Each number is 500 + 25 x the weight over its row's rms, rounded and kept within 0 to 999. Layers, rows and columns count from 0. Numbers have three digits each. The size before them is the row's rms in percent of the matrix's.

# layer 3 MLP down, 96x384, rms 0.0765, rows 26-95, columns 256-383
111:509525500450504529475531518502486500527456501570463512492507498511475488474491521475540525501500483476468488518524530514511500491475533515532515495466505542462546502529489480537482490517528528504508480529483488507468514517421495485468476524514499513468498506523470523502532539497527503503483501540549487487487494513487493542518498521457489514471502513498483521487482478528458467492537
097:495471499523488468459516514503517495472496538515519484478476496521506467547502510471482527516479518491511455510490477497458513495439530490470482529472487507486537476520514515490482543539531514487556490540502473548522483448561485485442502462508498494537492489528488475487508510476546504504453475520504460502497522514470509477511482561522533471522495487556497536506531448491529520504498
101:535453540507524504506511507542514482481510493476466504494491497505543463465527483484523477489499486522506491550528504498473472533504494505466525480514539502497501474500523481497528480474480493492522472543509520507494497461502552505480484522493508467458497495528495502521508481504530523555534494501527480524506503481476487496542489488493513534485468532512535482551502492464444482487515
101:485539521489524456491496506491477501461504512491530506466473553552495502559516499522478502463537502491509487489532504456468529504506520512520521496459506500500555472498543506496519514491472477532500555477508512521504482475464465493504497523492481539483558511497496500555530498481486498481529497463523445485464497490498514495528468465522480524471491478473497460432532511494531531520520
095:514451488506529526553481543520529478519530481520489462509472523504551482518523527513512485507479533513492495489486505459527465526516524489532488475514514504513505503511527495440480513518511545511493546469465483479510517498513532465546491530489486539505544518494491479544495458473505511501540498480513471451499483487492517493470538472514469547461480528492512469500510518455503498457485
106:495504504506500502492485538475538460477499459493527485545515516481546507494461466469503489509494472512536477493466517489503493489495490518467533507491537438521520505505523463508473520493482471499501527492491485478507566525485516474480470535526502516494526473539497512508519530522487462491533527516485509453520432500534499452508509490527495512434473529471505473469464517489516550475517
101:534484543527502512536532543506474482517511500516561492488491533486540490473487472504532484476547516420451512476487489533493519497496512482479526519488505542482482507473476503507543467531495491561475537521537491512481558496489496455474532520528476508503486477447498536517460504517500505503539560541476492489501499507482502488519548472461520474464485468485488467502491479539504474497501
103:509472441511497527510487466499505477490520463540494485463542542498507490484487488544545477519512503488492512513501493494515504538487453479465514461513473478477529524515494505514492500515484487503528542506467508528493541496503506532499528476532528474444521472491499509530534552516499496565511516483473514534518438510464482509469517490448488486451494513474481480466483513497546532475473
097:522510540523489481512524446495513503466489520510462469491530520499508499450515499499522535530435489472513501498498488519515502515492516485492520492522476524457476535523509488499483521501488501492485484489476467489523493478509542492516527516526506531492471525498470517495464466484514540504458528510502534497507520549501531447503522473481497489516523489508454481494543559512463505532510
105:545460511526492470475462501522469531482536448492508493501520501542503550528518524497508532528494484530469474505468479475482534553476510473511480493507489489499527509470492503504458484460559512474478474506532519483472452481550448504460551506485480504482490507486559496495479516520487505469537530461468503550476517493478478519490513487517475468485478501440554492513511477479478447484522
102:507541510482502465514525503505490528519501495507493512511494494501507508477479505507519542496520523463478548495463499481503527496497519492500523488481537457518485571465497489537470484470495504502490502502485502475468513533514506490445516509494477516515519507479531517551473519508501542550442462526504485433479522491507476496521544506496550455479464468530485456483479549514490519511516
097:499511465513518488515569535465479478469507510497520487495536495515501527509509492458482515508494481459509476464524476492500537457479498443477470453466513504492481491520511448531537505501464497512475469511477544501442507475551525464514480489488516489491531474485491485510503479454486539492499506500506517488464481484496528506503533519483492499548477517497487480466496527494477507508523
097:517498512512508493475492462510529522539472494542469509502526499522486483553471524493518465538499466525491489502518533495478503524452531537523487544530521504466470511475490507517457537506475548528508521486536491517509507502472494532509505489542496506512485494469515441506504524486535502490493527476479522526501565524489533469525542495498532464510505490477482475483534470451548553471513
105:515494457467451491494464488476493537492545446504446507501493464500489489490535551517475515477531494529493469530509469489484476465479492481504490509529548502461481508456469489493524517469549539462481484535521504488531526536464489450490492551487514471493517488505543508500478484492466466476495477527517545470527482490501455485539479479502512468497482505514529483514495461519506504510523
094:461481515510503497504480497482474524496493498521498481520530515493491496484456509478457485507498490483516500474486523503498457496443487459507497495470491487515502505568526499507550462512463473504509438474523532480484519488489520514552516525520489435519500455530551467512522555522569521519558485489489522526488511475476483480504461544503533497486501532508514464437491507543479482544466
102:467545515515463525500501540460474474517518524493498491529484501504494522495480482550455442506510527521520493526510516483494509522491485492505481480499462510550524444484538483477495509519524455543541443486486518448518486518535498497521497495522525480533506465485496529486446507476486464511529510474469515511472510513486444494522513519484521486519456560520468520535541506478473481496460
100:480473482556496536507513493513489475478530534476501487533523514503492485515476519476505517508538515488499503472479468543527525472502483513520502516512526508497515548495482528499497530484486505469546458516473517492476516477490501534474500536474474569480528543508528516469531530472494492497498459506473498503502489489522499513484474496543467499465551497510537469465441497495519500517472
101:495513521468530476524443488491498484511494464492515556499463467481489483520533524490531522505465543542483516497534503480500530485491488523504512510493469522515496468480497500483485482484496477468498444492506494484494433488508477501537522517477479477512465513468511443493540498453522502518503472517480550453538516510513454508509512467491503502540484524458546483482546524523486461475476
097:467540509476492489502512480522487491516482455481482515507488468505479480479472540459479539523518482501481506485498494506500516532498470444456472510480501496553539546503525532517462536486512493466499514522500482505536489492524541453499491491561510427501517518493478465487512506482546480491510475464496485470501538511508529448509458505550523523471526496521521550526491482472521524557509
101:509460477507456524495487541534507521534450489465493509490483483505527504548475523500472516503510489473489489456480475480498469510501486499517490448486496525524478544445523505533443538479467506531531470460499479471479534500542497551543445503528470509519512534444514508528503466519455507507469479476518477517473525483487463474470564522539494488535505529522492510508537456490498494583515
096:498497488501449474506479496477461548492527447469521534493495456503475505497482551526478481532464538483491494485507476520503532501504431537498514550491474465521477505536446453484533537466539504476529491519507516470481538507473462493525513507491464491486507503522497492504519480466497546486519460474488498537504520507520488473510512525487506505482496496581513489520493476537512557527476
093:522494475467553520486483542495493512504523456454485516551494505497489502500525494477504516540486528480534512493460479534501499479519530473540471483505497496544469484479493518530504520506481489493495477510492514499513531504525536539486478511473501502527484470516509489469489511526468530501503485546530539485504485534463540510541475524483459483520499498541476508506499523548460505545523
094:512492498521483501508509464542464496501462457422508509509516460506522459503484504474500474564485509492462456502437536510475483545499505510480514490542473503471534576479472481486473551494477520494533520480492490489465494498495483513501474456494506530502476507484499518511534525522469495482521510505478463519524491484505487524521522532497503507521513490486481501477491515461470467507501
104:512466496540545547521507503480522500455531524510478536514507479468489482512502478484544468530502461458482535461517483504550494523476492501488499461521488471525515458487476493487456572485486476495480509467502478482514504510484498490506509477489477522530517461528551510474549513441503508509492501491505499511471514477505509513514500497516470515474526526467544504518489507501501474470503
105:525518479511457525550490513504495490521513463487514502542484471477528488503479472514470505503466515478531437505491480464525485489520500483511460523493539525496503496500525521470501458496527538512489520494484468485539531528490467508491518489456505507499513522536511505530503510457494503486443546499452439491497493431536469487530518512464525526496540510510480517514504477518514516488502
104:496499477473490477503480446509474521494500484486469487462531515549484519470490537466504511511557465482528503501499513509485497510544546519462526501533471539433475531481501517512465495483485541530478497545473493486458476477479481524450487549490477492504475486487539514496462483530507527527540508470522467559518506510482513530531549493522501481492549515463488478514535509485513503541513
097:491478506504482519504526515525524491485516474538526463471475473479457516529515496481435484527469532498494458531475455490509477476510491499500525525495460516498503516519484465510520483525462501565531519480477535538464494499469540512495480489549525513493516475507474514510497458469481495475521555496508514486535440524473518503518474490484512484529531494521465476504487463485477507420459
101:490524518493517493531541459478477527499535484536524496475491517523463494526565481495473505504524498516512516529542531520541481471522458501522520535547487506492466512501450533508489506489508489525475467476489519495467473494508463489528508488462471511524454498461541518484500468479519515516541506475453522442483511493532502464502479452479465511491496502477469489527481503507527502492511
099:484523499547475487479486474536485501447469503459538543522492489529472464494492502483476501496480512481482489494467473476508462523492509495534456493505463551488481520503520502513470540495493513487516523511532506496561510525524487470544515516486493529525501507526490483555505481501505508461511500479443503495523510531490472491526508456505459513515527547463513502562500491476515483522505
097:456436513492546516486531533507518556526471481483539475478528518549509441482487520500475482522467469501499484520505527479536525518520498539493512522497498527459483487491508517484493520460518488488485498484514500525478544500494519476524470492514484519529522504510536509533541462505525496500546538517506490523503481504473521473504474496530522535525492494472528500515446469492505509490517
102:495506508515535511482464485471489456468472568492516467490505506467490517469537513487481501473532493537519488504497514497517529509499510472520468451465499504515511497473484494495544469462523487483519528508495540515498446454563501442467538465487479501478503476539482468494483508479535509528484466518519508503487505547501503452486482490488476546477457519472518521470486530469468508521528
097:480552472559472497521494501504507508478525519493507530558496485499482539464472530491502537510522513503507491498537530520475529507474508473520479497502521495550475498473485516539485524479482513477503498529490472509536538523458508506473471509521555489515517489460506511472521553508516519449487509473512495454519480490531516462439510483488550474472478532497537438498558489479477474531504
093:514506512465509492506530518476505499545515488530490469482518475478550500490504516479484490506470482472502541511495490489531508486521475549494494487489466482482507544488511487530516476498518503507493510506530528507492485492455463495523476523484517492433498521483501491464477541538501477526506525497509547509515493491495497520532516532499472481486486511496569519493518474491472505502503
103:489476478476483530508506454518507494472483531497462481512546535514475533481472513503510498460448491465528533530497497511499576513477474460486466522530481505504482519458539477468499491505539478509538541553479500520518511507525515511495515461510495471520499499477492529502469542524474526506485514523501444489488505470485528478541532519511495512519543501528518520469514505476495502486485
099:462523469512518518442533519501452527500501523459516503478486516540487525532527496545482530508518521512515514537470500482503492504472500497508535522500503467460464495509517537529495479523476522512502495499468477450497508516511499527492499527542490529468516517510498498503514457499489480493474453489487504501482493545496498475508500477507471572485522518508488502435470503456515507530516
098:510501517508479556501455479488482513539473477495508514510514490560463506477520477502495533530506513522480475541494528527523484455518479477478486497488522485510475475530466511522464461470538556506476515534528476524484496500493508480476498473475538518468451510529452482466478494525500491494488482503530480469546500502512520516524499511463543538492470463522466514531502514508533432470491
097:508532504465480521485535500493522504544536483541498479519461516517538496499476507505509500506525518543496479481488482486457493484508536460501534479471474470514499504464474466500536486488433469459456467480472518515506485534491524511535507525541510483490481495500525514454521551537449454490493486525504480479448538530493524471485509563496533477517508466508523543538490514463480505483476
106:461497506486460480486465484482524451505510517502515514525459536499515543455500502554493457503542537537538508510506499557500464483504485486483472498514508496507492457508502484483529509545492499503476493515507478486547503478523572476492511482489473541479498529470516456464493533483475554506529514489481496502472504486524497480497512511452543515470553441553496476527458485465475522532479
096:520510522513490547494446503490506507514489482510482525500515502523461514463472502516504532437489481508491482524483486521495485461483479481512535510499509511514541454540554522526509436508441471548493529505464481498484502497491529472508517518561523499468486479485527514494514494487530520467540508522496487527444501508467468538498523504461500501485472497563512532555497529573484487480475
101:475516491491489468505503508466478486489475527492503531514520503456464538501521498517503504494521475517542479493495502497491488522530485496456485514515492468513420515480499543483522527451493541494495473522480489466522490507505506490509504523432547492511457506508515497464502515543517449483509529517477534519457461522501480483459489489497478463538479495511544495500517450492492496490463
098:488530519491509474539513553490536516496506492481506533544493476479472520526502534511527527536507515471511483449479501460495508499436464489531495494501494490556556516458487491533463468551488495492488479482455520523526517449471462529528528491476489467515496518518500482472521518505503528488517490484517496456499450450507476490519491478477478463525493524535493529490507495501474527501463
098:527461562476462510511535539487492506477455521508495547481505506521515507553487567489519501516492532458451486511500521488489546515546516485480509513520495482518494515511486503482448515473486525503502537463483487486467491508531470477478508476475488525519532552462491480458526501480490523473440471514523490476506530485527533496503498455470478489522517523507500503504524467529505488519516
098:462542532448510506508524489495507466477522505500535467469492497498458487536534543538509506504492549477523486523514492451490508504479520497532456540463480511546507498497513495487500459518500485471523535479559477549482535474461470507510520501479471512505529460483525534511510494523531466476513483523479514530535510446505516467464490466454500469475464553474500529480514534525521456504456
100:530499549527463492465486496515529505461494450513481509550460490476510487490527490484474516507508536432458553529487479471472492494472500500488484474529478529483540490502514466523487498552467516511505495532477474479528529463495524501488513504492528474472494497495488478477464524495538494491492511497501488482484520497496533532467488511479521509529500500508516511483538482510498485532506
098:442441472484557504510463531527500512499443471512526516482504521492494505534530521498510494475507515481501513517460494497506509496515468547478474480481519499464523516525523543522471519498463465508489466506531522525489520524507533506530531464513505526471508522525523479503552517498501500472505527494504494487514469522497508468460511507546529487453503514480474488510543446519510526485500
096:545464468493514440520504469503496489504467512479531503480533468504499494479513500497490496505525515501511504504524499510495462521539498481508500546525473523504500475479508518511458542490545522486542511450545473518504455490482459489486535507483504499516493552519518509532510562518464512493500483459505505522543476508530518462474496517505538497477483494499518464506495458496516451441484
100:534480501499521462470530477529473502524538475505484478484510525495470506482451505500517525496479501532523481532474511505484491489473539493519486498551476510474492497502492469479520486451486526438490450502478515522518474474557532545457474498461521470517472490498536475500477501521459507509479461437532525504548481548536448477510548478488514461534498508483518491479498505520485534477488
092:529543481518519499492518510512540515495531473457475519483501499475535524458487505509479468529482492468496513491468492504486520465500490503500506500521505498510498519497546527450495494545527473462483518472516504512504473492502500464514526494487550528480506499519518479494523469525521496532490475500536505503475525530486500538526481500492520435483486492524504489520503520465502472500514
102:460499497498505492541478536495507533530528449497496478471485534465492494464498519480482471437473506520511524503526529457544521463510469535514540477483471515529476519463474504526499450459548492518501503486501548544499483504519515503478468510535473496511444502506505483476498452519529493512505494508492534503451528507501517505477456556452534498468455473538474493525500511534549501480465
099:503537509484516513512489506462492488475458547490523513540476530459497487494490533452524517520469492496539516447486535516491482507497503467483518540513508458510500534513512497515460493519466484519503491463545499488508507545506507498527560461513519503471435509524452501494527506501526468499513465481495505504445482527505519506498483517456505497549510513536454524462487511516514465515479
096:492486508513537517454504480481487542488512492518500545474523502503538518494486504500499514487479493487511495481504524507537527532554497452530535518502529485520485532520495540477507461529492462490498515479450489545508455471486503517536498533460503490541486521474536510540477520512482515498527504469470519504489526484544506467519537474499491489490481483483510524518493498494502496469467
098:520474506525467480504507465478534478479498492467516510495492462495518459490500508477468482488502475531487508500546505539513513523455500457498493508458450539479518531492508476453496500489472511465507484508507480486502494501492511525496496512527477462508479516497541476502540511495519485472540492539514526524464484521503496533531475561511522525466496490565479529488499466572529513507483
093:494517452499531554488463485489523501465487508519533525506473496543454544505539516469493512473471503566506483494565468511517494440491483480494503494454499480463530474531478520505494495447479473472483537511531458533499505489509464511546507501502485491506482546513519496543471467504512500522490505485474498476492518522499505489538495484531522485476473518472474506459482498544527519497470
099:466457456489470514510508503468474504510451518479473465460522518521498528479484485480475509479496472496522510518472473489452530535505470516490500519503509512540511524458479472479473512503497467476491515473524507507520490496545492538468503492468477510503489493501499494509535511540472454537465488500511528513476500493514525508520476496523452494479534501488464528474457502488456500503485
097:533487518466494498497495470461482482512508505507517474487520450458494527465468493523455497515492503505539537477498466528476505498504460484471507501547447517487484503521499466477538487558484473502496507458514475474494479492514503524523510519470476533497489474463485514498510457464505470529493525522444530523453468473541524506532490496480476503522469520529519509499472498516508505484482
099:527486528471493504491486460504492505520508546516491491476520557511540522480498549484510517471507460505483510481519560521515491501483536454476486472498492487533502460511545490479497526511499482507519494515452541514511479539522485487491506504500444523513493469501500492503480509528514526548529492531496502493565559514518536484500481509520472486504458475527483507453477463478469494516500
097:530493528501519476546487522494514475532504503518531518498493505490483511523509532528517483450478476486454487509489505527473492466561488475482477511505503453459489507518510506485495503502526505475456487512505520528466499489483493537484518540487536491510517491511506460458493521527488463511478497499460447487486473469517511465513501476450529541465516497491543447429506511517512497525475
103:484507505547491484492507506535470535530486507503488542498475485519502518516503455441522532452493489471466523513524478506504511513472523499480471492502497532520507462499500500484533465478503535485522461519497529512475473485475505502477499479513494544489564464490562510517501508472548468439488528480539506527540487436486527509523508510478539509461537518503511502485481480450567497442540
106:499460514533497524512515464489506462516512497515513502534508466485484535540507513498522508498497491520450487464478472495484487496495490470546455468474451494477478527461496491471533513505486476488484513504538457526517479494523524516517446507529504500525469452433496514498499490501492465507518486491467517532480533508556482501485519493521460507517515492505527506515533548491521518514495
101:459488459532486503525487523501505480475540486510486536449481515537475486493547458537497530513491524526502527504486478510505507515515531539449501501477495467473489493503493458483528468536502471483483483535502492496517489509466481472508529482488497516549504506509481473524516517542489504518485517485551546468549487563467503527532481473537504460463491494519508538533478484489535544502480
098:488552505520478476515497524459493504517503478492474541546504514520478499467490449494516463479508515495489451499468529510447509498523529490493462512503477511522482526512498514522506454463527536509460545522473523485522532509492474585473526501477544458507515476496482500494490465523488466515534483539500518497551543520494476495518514471498518494532458442522512512507520508510511520496534
099:518488499453510461519441497477474474462453521529527441543488484465501507528455496504487450465480501489521503495456528506536525510492483512487529487514529487544508485533544503552488509486439472530473452493497461513506513501499497480518490534502544477488499504513494484497488510496515518535523487499480508471505532514486498462507501537461504535497498494499503562531499543517473490481484
097:452497497465487489471487548503484480511478500523451503486540453528505539482460554496490503522487509473537504490494494500507498482480458474500526539529502501500511514540483494510491516499473490536499461524519497455489451468515522522471483502492495518514494503496457460514502477500509508484505553467498528532511483503545493473536545553524497509509457531505489515471532502467532502535446
095:474528464490505484555471468524473505569556503499497479518515511495500469477491551483496515505470500478493457539462520477514488479492526501493523493559491465494499461522515497486498532501461504533504500496486461532521485508467518490502434484502493486489481511475467499472487471508472490517476538465517478483467484487478487476475469499496476484496507464515438537514515510493533503488492
100:448482469516539486433467498490458490510502489544505491506493511493504482478542472527472486503481510530537520520501478503544465555517533503492504485500477520513483476565533551489528547472522504501473540509473541436510509515516508516463537486525499529451544504484471497531473511458484498476485484481490511495467485532514441505503483528464505522519436479493488542490510470498466512498496
101:490505499482522495503481503479490504490513481510545489476478453547516525507532480491510518481488506503489495457470490510537482525488498520503501526519517542494526493550479518504502486470506512486501441495532500511463522477512470485504543541464491496515550482501530527484461493538512526485502526504501541529545522515551451534520504498531518475499469517508505480531514531494500523472538
101:494485485508472499467491494537529519497485491511479503478525520487473483451457522487487514482471479464477476481499489460473532530542480539463492460533528473483521497485472514546463498508544493516513518515519526512502540499514476505481483521478486472526480474528501508540516519480470498505472537520517470511504471476527487473495499458535512521503514493456505472464517473488495527486492
105:485484501514545516517511477528466516529470496464481524483536476508518448474480539465513523517487496503494491530505475510492486549503521504517523515492489467458497520476497471465519493531508519458551517517506544493502479456478481487468474504488493452486539506537455502472516486498484503459513509485495532523514503435498496530532515544498485516533564456483512512489532495497498513483529
104:506526533518547487499494539514509551518488470523476473542493515523472503522546493499514483511469470458530540470468492487503490546467469523506525503488490527501498493482512526533500506459519489497474513478479449489521508521521481529516520504493538551450505462529453528497533479513508493522483474470520495452523480468527492505533500486499480505515492472498527504508455485526510513523518
102:496537478556466501525472485463515469486512472487484492483463524478474455477515495511461508463514493530536497491481517502492431510493464521481484502505486483533504492512549498485506521499545478493505514493494515510508506481529538509472508553479522526475515532503502463512495530506548455514517479492475508516452534470523489490500514509485469522533483499520537499521526469485532515501446